From a checkpoint of a small transformer trained on Wikipedia.
Size: 8 layers, width 384, MLP 1920 GELU, 17.7M parameters.
Each number is 128 + 24 x the weight over its row's rms, rounded and kept within 0 to 255. Layers, rows and columns count from 0. The size above them is the row's rms in percent of the matrix's.

# layer 4 attention key, 64x384, rms 0.0758, rows 16-18, columns 192-383
size [110 106 102]
[[118 145 110 133 144 125 102 103 135 110 142 133 128 136 124 113  68 100 102 124 108 142 165 139 136 143 109 144 128 109 110 161 134 134 102 114 136 106 150 135 145 176 145 130 161 146 132  64 165 163  64 121 163 114 106 124 142 141 151 127 114 136 138 134 122  70 116  82 118 105  92  96 112 100 143 129 117 143  56 106 146 132 124 150 183 130  97 154 158 104 144 128 132 157 151 144  91 152 107 107 121 119 127 132 120 101 103 107 120  65 107 118 127 133 154  86 170 125 113 131 110 128  83 139  81 119  80 126 107 118 141 130 115 145 114 134 175 123 144 128 143 146 154  97 115 119 137 157  87 122 114 157 121 147 114 114  83 141  77 132 142 135 112 159 131 106 135  88  89 100 114 137 136 131 113 120 106 138 142 137  65 147 161 123 171  95 145 104 111  78 146 125]
 [139 126 147 122 142 153  92 125 181 187 109 115 121 129 140 150 140 143  98 112 128 170 173 100 166 147 109 138 169  98 158  90 134 154 125 150 139 146 126  97 134  94 118 145 182 138 115 120 112 113 175 180 103 138 143 119 166 110 126 187 132 131 129 161 140 191 127 159 137 123 148  95 159 138 118 137 161 161 156 156 144 135 124  72 110 130 155 119 138 125 116 159 137 138 131 150 168 136 100  68 173 139 142 148 190 101 142 113 140 128 122 131  90 157 146 155 111 193 132 147 131 149 122 132 168 125 114 116 127 113 166 128 123 119 128 131 154  64 115  97 125 122 123  97 130 144 155 137 121 128 156 149 116 147  99 139 111 157 131 155 126 112 209 139  98 147 123 153 137 127 127 102 123  89 116 115 109 138 160  98 162 124 161 151  93 151 107 108 143 153 125 132]
 [ 85 134 177 113 139 161 146 148 122 149 157 144 156 152 145 142 132 138 136 125 165 100 141 111 124 138 134 120 142 114 126 122 146 140 170 131 145 121 148 142 118 137 121 128 116 113 111 134 153 137 122 137 126 101 143  96 120 199 148 151 121 122 125 152 127 128 129 159 129 135 137 172 125 167 113 157 123  89 167 133 108 104 127 107 117 105 101 142 159 137 125  87 112 120 126 103 162 145 116 114 107 110 151 209 119 137 156 130 153 120 144 108 159 132  79 107 136 125 128  98  96 153  89 125 137 123 119 166 102 137 132 124 121 108 163 132 105 132 118 107  71 146 137 114 110 117 159 111 134 122 105 123 162 115 119 115 104 119 105 169 125  72 114 101 135 142 204 105 122 111 148 116 154 147 167 115 100 149 119 151 106 155 136 144 132 178 102 152 180 111 156 110]]
# layer 4 attention query, 384x384, rms 0.111, rows 17-19,81-83,145-146,209-210,273-274,337-338, columns 192-383
size [102 106 103 104 116 109  89  91 107 101  83  81 130 137]
[[157 123 121 136 106 143 123 131  99 139 122 114 116 136 149 138 162 113 170 144 113 134 102 115 110 167 150 145 121 109 120 171 150 108 147  65 101  87 141 122 122 159 113 115 108 129 118 129 143 120 107 113 119 120 139 159  87 138 136 119 148 127 117 105 133 147 147  92 171 162 102 160 113 142 157  98 106 142 120 119 107 122 151 103 103 142 133 111 117 108 118 157 100 135 128 111 124  84 124 150 157 131  57 130  95 109 126 134 127 160 147 129 124 122  94 139 125 121 132 100  89 134 146 110 112 130 112 124 121 113  86 112 104 163 154 106 111 122 111 149 128 105 154  62 162 129 143 128 159 111 114 122  93 178 152 114 145 143 104 135 158 140  83  93  91 103 123 117 138 165 123  88 131 126 136 122 101 149 133 130 119 145 150 153 117 107 128 121 117 159 109 177]
 [119 117 140 137 114 159  91 181 151 129 146 147 107 113 134 129 116 126 137 122 159 136 101 140 125 122 177 126 140 134 126 122 122 137 175 131 138 130 112 105 111 122 155 138 143  95 104 133 121 140 108 158 134 149 124 120 106 133 122 122  77 172 136 142 132 140 159 126 172 122 120 123 156 101 135 146 136 153 139 163 165 126 105  84 119 100 120 106 100 163 100 110 111 118  83 111 114 150 163 101 137 102 136  91 115 129 123 159 100 111 134 129 111 156 157 152 129 120 159 156 133 128 120 137  99 131 106 112 110 141 113 114  83 119 137 155 158 130 200 132 123 137 147 173  96 137 148 166 122 121 158 121 120 126 125 132 150 169 142 132 172 115 127 101 119 141  89 144  95 112 188 118 145  91 139 168 149 104 151 151 130 114 134 121 163 112 135 126 111 113 111  96]
 [116 151 165 134 114 161  99 144 127 127 141 132 137 123 117 105 134 113 112 131 128 132 173 102 152 126 176 168 170 140 107 123 149 141 124 172 134  95  92 124 167 136 158 149 194 156 112 143 123  95  90 128 151 111 154  82 178 126 128 162 101 109 122 129 166 156 143  96 104 103 178 129 159 151 148 138 197 107 145 151 112 124  91 186 149 123 135 125 161 112 166 121  76 176 120 113 126 102 156  86  98 133 158 123 155 120 135 112 161 129 104 138 125 126 115 140 139 143 143 172 136 155  98 131 163 136 156 131 154 161 137 130 121 102 131 104 139 129  66 122 149 104 115 142 106  94 127 131 130 153 156 139 127 146 132 105 120 140  77 164 122  86 115 155 122 113 138 146  96  72 127 114 150 113 113 164 122 122 145 146  83 128 150 154 151 125 133  98 155 143 100 127]
 [109  98 176 105 109 137 117  95 182 141 114 115  74 119 143 126 150 137 158 125 119 107 132  89 147  74  82 112 147 121 112 137 124 123 129 179 141  85 140 144 106 118 113 121 126 134 130 156 146 124 135 128 143 151 106 133 132 150 100 145 149 122 135 137 103 135  96  65 115 116 158 121 102 140 183 161 150 186 106 125 103 144 143 125  73 120 151 104 140 112 131 129 143  77 119 115 166 143 126 121 136 115 160 201 116 101 138  88 133 103 102 113 115 165 110 168 115 165 134 108  95  86 134 115 182 132 147 147 131 102 118  84 115 143 123 129 101 134 109 183 138 132 122 104 137 137 144 156 100 170 139 123 127 155  85  99 139 136 120 165 111 102 156 142  94 126 137 142 133 103 118 101 108  93 115 105 109 114 150 108 162  88 115 149  94 106 156 111 136 149 125 121]
 [126  77 152 116 125 144 121 119  94 129 126 105 145 122  87 126 152 156 109 121 143 133 131 145 149 138 172 156 110 108 108 117 118 155 144 109 122 152 133 116 138 115  85 110 133 119 118 132 144 117 183 136 124 130 147 125 123 129  98 121 129 117 135 172 135 127 141 154 101 109 111 168  87 127  96 160 139  88 156 133 143 112 121 109 153  99  98 100 131 163 141 143 101 129 104 167 106 142 125 142 155 139 170 127 181 159 133 145 122 182 129 139 128 109 132 147 135 136 129 148 126 154 115 126 129 143 114 123 172 106 170 171  77  92 138 129 145 109 161 100 128 142 124 165 118 103 149 133 132 122 143 124 149 145 139 144 127  91  96 127 158 107 136 143 140 125 133 101 128 185 139 109 128 122 142 164 143 123 125 109  92 105 182 132 128 156 143 134 165  95 119 149]
 [105 123 126  63 144 131 127 109 160  96 132 134 144 164 132 152 137 141  98 144 150 120 136 105 138 137 137 144 146  82 114 122  97 129 116 125 101 124 175 125 128 113 113 117 150 160 148 161 157 129 100 116 178 121 117 132 162 118 151 173 124 111 158 127 145 119 146 140  98 101 130 131 188 142 140 114 129 123 105 112 148 121  69 147 120 143 103 104 122 136 140 129  43 136 116 121 124 141 139 128 146 108 139 139 174 124 123 128 164 134 139 115 145 137 130 104 128 149 100  70 128 124 124 134 159 120 129 113 138 139 167 162 122  96  99 129 128 151 115 141 172 134 144 120 145 171  93 126 133 148 142 115 152 150 137 150  83 118 108 122 164  73 160 166 171 162 119 117 134 142  70 107 110 122 119 117 137 129 157 116 115 101 133 112 151 126 135 108 116 163 129 132]
 [148 122 125 146 116 124 104 122  79 142 100 123  66 130 102 118 120  94 165  96 119 127 129 146 119  88 114 149 143 163 111 116 135 138 105 137 101 126 134 125 148 135 136 110 130 124  73 165 122  87  83 137 138 176 120  85 149  96 164 149 120  87 124 121 134 123 146 129  66 129 139 111 128 171 131 143  88 109 113 135 107 118 133 113  96 171 134 101 131 134 169 139 138  76 129 139 151 177 119 100 127 155 116 127 116  96 133 144 119 170 149 120 163 116 162 152 124 113 147 114 103 130  91 154 146 126 136 109 161 134  86 168 108 132 140 129 128 136  87 163 157 155 130 119 111 145 117 131 151 137 149 201  80 109 154 124 120 118 136 141 109 123 161 141 143 147 106 154 122 111 126 120  91 132 148 102 113 141 138 172 115 148 150  89 124 175 110  92 146 189 126  71]
 [138 145 112 160 144 126  96 133 118 119 125 183  98 114 126 158 132 134 106 123 129 129 128 159 120 149  85  93  99 112 108 141 147 156 154 121 142 115  91 135 154 158  85 133 132  79 132 146 101 124 135 139  89 111 109 112  95 162  89 137 126 153 109 100 108 151 115  85 135 101  79 151 158 120 139 146 106 131 145 127 145 122 129 125 158  69  83 124  89 149 134 139 148 126 135 155 157 128 146 170 165 141 128 107 104 113 123 129 144 125 128  91 121 114 152 146 140 119 104 132 132 101 163 152 122 137 145 129 137 128 126 101 152  82 154  89 150 172 181 107 147 189  77 156 124 138 174 152 141 126 106 115 148 192 140  86 106 104 147 115  75 154  74 165  98 109 104 129 113 138 153 140 167 119 145 129 128  93  99 137  84 102  83 131 116 154 129 112 135 111 112  87]
 [120 167 180 116 108  82 131 129 128 160 107 155 117 150 135 118 179 129 181 102 167  97 152  93 110 153  84 134 137  93  80 113  85  81 135 130 114 114 147  81 107 137 115 128  98 134 143 108 108 129 139  93 106  97 132 171 112 155 145 137 114 126 116 196 130 129 168 107 106 153 121 155 140 136 146 116 140 111 146 141 124 120 161  97 109 138 116 124 123 124 127 116 119  90 137  94 138 137 144 159 128 107 130 179 154 122 121 116 142 134 156  96 172  87 131 139 124 109 118 123 149 142 103 149 148 126 115 147 140 147 129 135  94 104 128 119 124 112  66 139 112  77 142 133 130 128 144 146 101 156  99 145 144 140 155 164 155 103 115 174 136 119 103 141  95 109 130 128 101 153 126 105  95 103 120 106 132 174 126 162 109  98 120 160  96 158 121  99 112 171 170 101]
 [105 100 123 117 156 134 115  89 122 112 172 154  95 144 121 141 137 129 123 109  79 120 147 136 137 125 143 128 126  90 180 122  93 126 149 162 111 117 120 150 121 118  89 157 150 113 158 158 157  76 111 172 125 157 112 112 157 131 117 141 156 131 115 120 105 162 143 176  64 137 153 109 142 173 117  85 164 129 111 141 120 148 107 116 121  84 123 129 126 126 109 140 119 124 114 134 134 129 146  83 150  96 188 147 143 137  99 133 131 137 142 114 131 114 146 136 101 145 116 132 145 152 157 126 123 140 101 121 102 109 123 127 136 108 149 172 151 131 205 105 133 147 101 128 130 117 137 120 103 149 131 120 141 145  97 104 172 126 196  95 142 121 139 174 111 111  78 120 130 132 120 154 121 151 126 132 152 162  85 151 109 132 124 102 119 141 106  63 116 152 126  76]
 [149 106 149 142 166 147 142 127 145 172 114 147 121 158 121 151 144 120 105 152 143 125 161  92  93 150  87 110 171 125 132 123 102  87 138 154 126 129 125 151 133 116 111 132 148 120 140 146 160 123 120  99 155  87 134 122 143 125  91 117 123 179 147  88  75 183 150  79 119 139 102 120 170 149 142 159 133 144  95 106 167 143 132 133  88 158 154 151 102 123  98 103 147 178  91 136 120 110 157 128 124 101 102 141 168 150 173 134 162 174  94 168 167 138 148 108 141 152 124 136 146 155  92 150 136 146 130 182 143 171  97 130 134 136  83 141 103 131 166 149 146 118 130 103 119 140  97 171 114  93 128  79  87 131 123 110  91 156 135 139  76 118 156 108 119 128 119 105  85 139 143 102 143 126  71 100 151 135 147 131  67 123 168  96 191 138 120 127 156 136 109 124]
 [114 124  97 121 131 164 100 102 140 111 168 148 108 159 143 119 187 144 127  99  75  95 132 154  94 118 125 122 170  94 141 140 125 121 105 144 137 127 132 139 138 115 161 159 148 155 131 144 186 153 122 122 131 135 126 135 104 158 111 107 149 103  99 172 120 103 118  96 110 133  94 103 139 145 152  85 153 172 108 118 110 147 125 132 168 106 153 174 119 176 152 130 100 135 163 108  98 118  97 139 107 123  99 135 143 155 170  96  70 115  92 163 116 108 144 157 132 127  87 140 114 129 123  78 142  98 105 157  93 117 116 116 164 112 106 114 157  95 163 103 135  88 119 146 129 137 152 136 104 149 136 146  69 145  87 144 121 135 131 154 170 102 111 152 114 143  82 114 175 118  86 140 139 124 116 114 133 119 157 104 135 159  92 155 101 125 127 137 100 146 115 113]
 [ 96 131 146 128 152 148 133 146 155 131 120 170 128 147 108 129 163 136 154  97 150 155 187 112  88 147  80 119 118  95 112 135  92 136 160 169 124 115 133 112 126 135  98 152 159 120 128 110 118 125 108 137 107 130 132 153 138 151 105 147 160 138 117 159  83 188 131 141 143 103 147 173 108 113 154 126 159 114 104 137 123 128 159  78 118 142 142 104  90 129  83 147 147 143 138 102 160 118 137 132 165 146 120 124 149 137 147 109  99 123 133  78 128 125 149 168  83 150 145 128 102 140 169 156 138 103 196 128 153 156  92  95  92 118 158 149 167 142 139 121 133 104 143 127 122 151 169 156  92 118 134 141 135 150 128 105 129 103 129 137 149 130 152 137  98 108 137 124  93  84 147 101  95 122 136 123 106 131 154 136  98 106 151 132 122 124 142 121 130 141 136  95]
 [106 138 120  91 125 133 114  93 136 112 149 150  75 121 152 157 151 116 128 104 106 138 179 159 124 114 127 103  95  99 137 123 154 127 166 116  92 122 131 155 137 125 117 104 138 128 148 176 125  96 115 145 113  63 121 167 105 134 106  73 144  77 154 170 108 108 132 129 134 138 134 125 152 136  59 116 133 126 132 145 163 135 118  93 151 114  85 107  96 102 114 135 174 120 142 107  83 160 126 142 171 139 169 144 193 129 164 144 126 138 138 143 132  92 139 154 101 144 108 119 156 132 132  85 125 129 104 128 137  98 131 140 159  79 163 158 146 136 187  96 134  91 129 107 131  88 168 139 148 131  94 139 158 155 154 179 111 104 133 130 162 111 111 134 105  87  99  92  88 105 144 107 133 143 129 158 155 130 128 136 156 115 139 141 117 136 113 126 132 175  84 133]]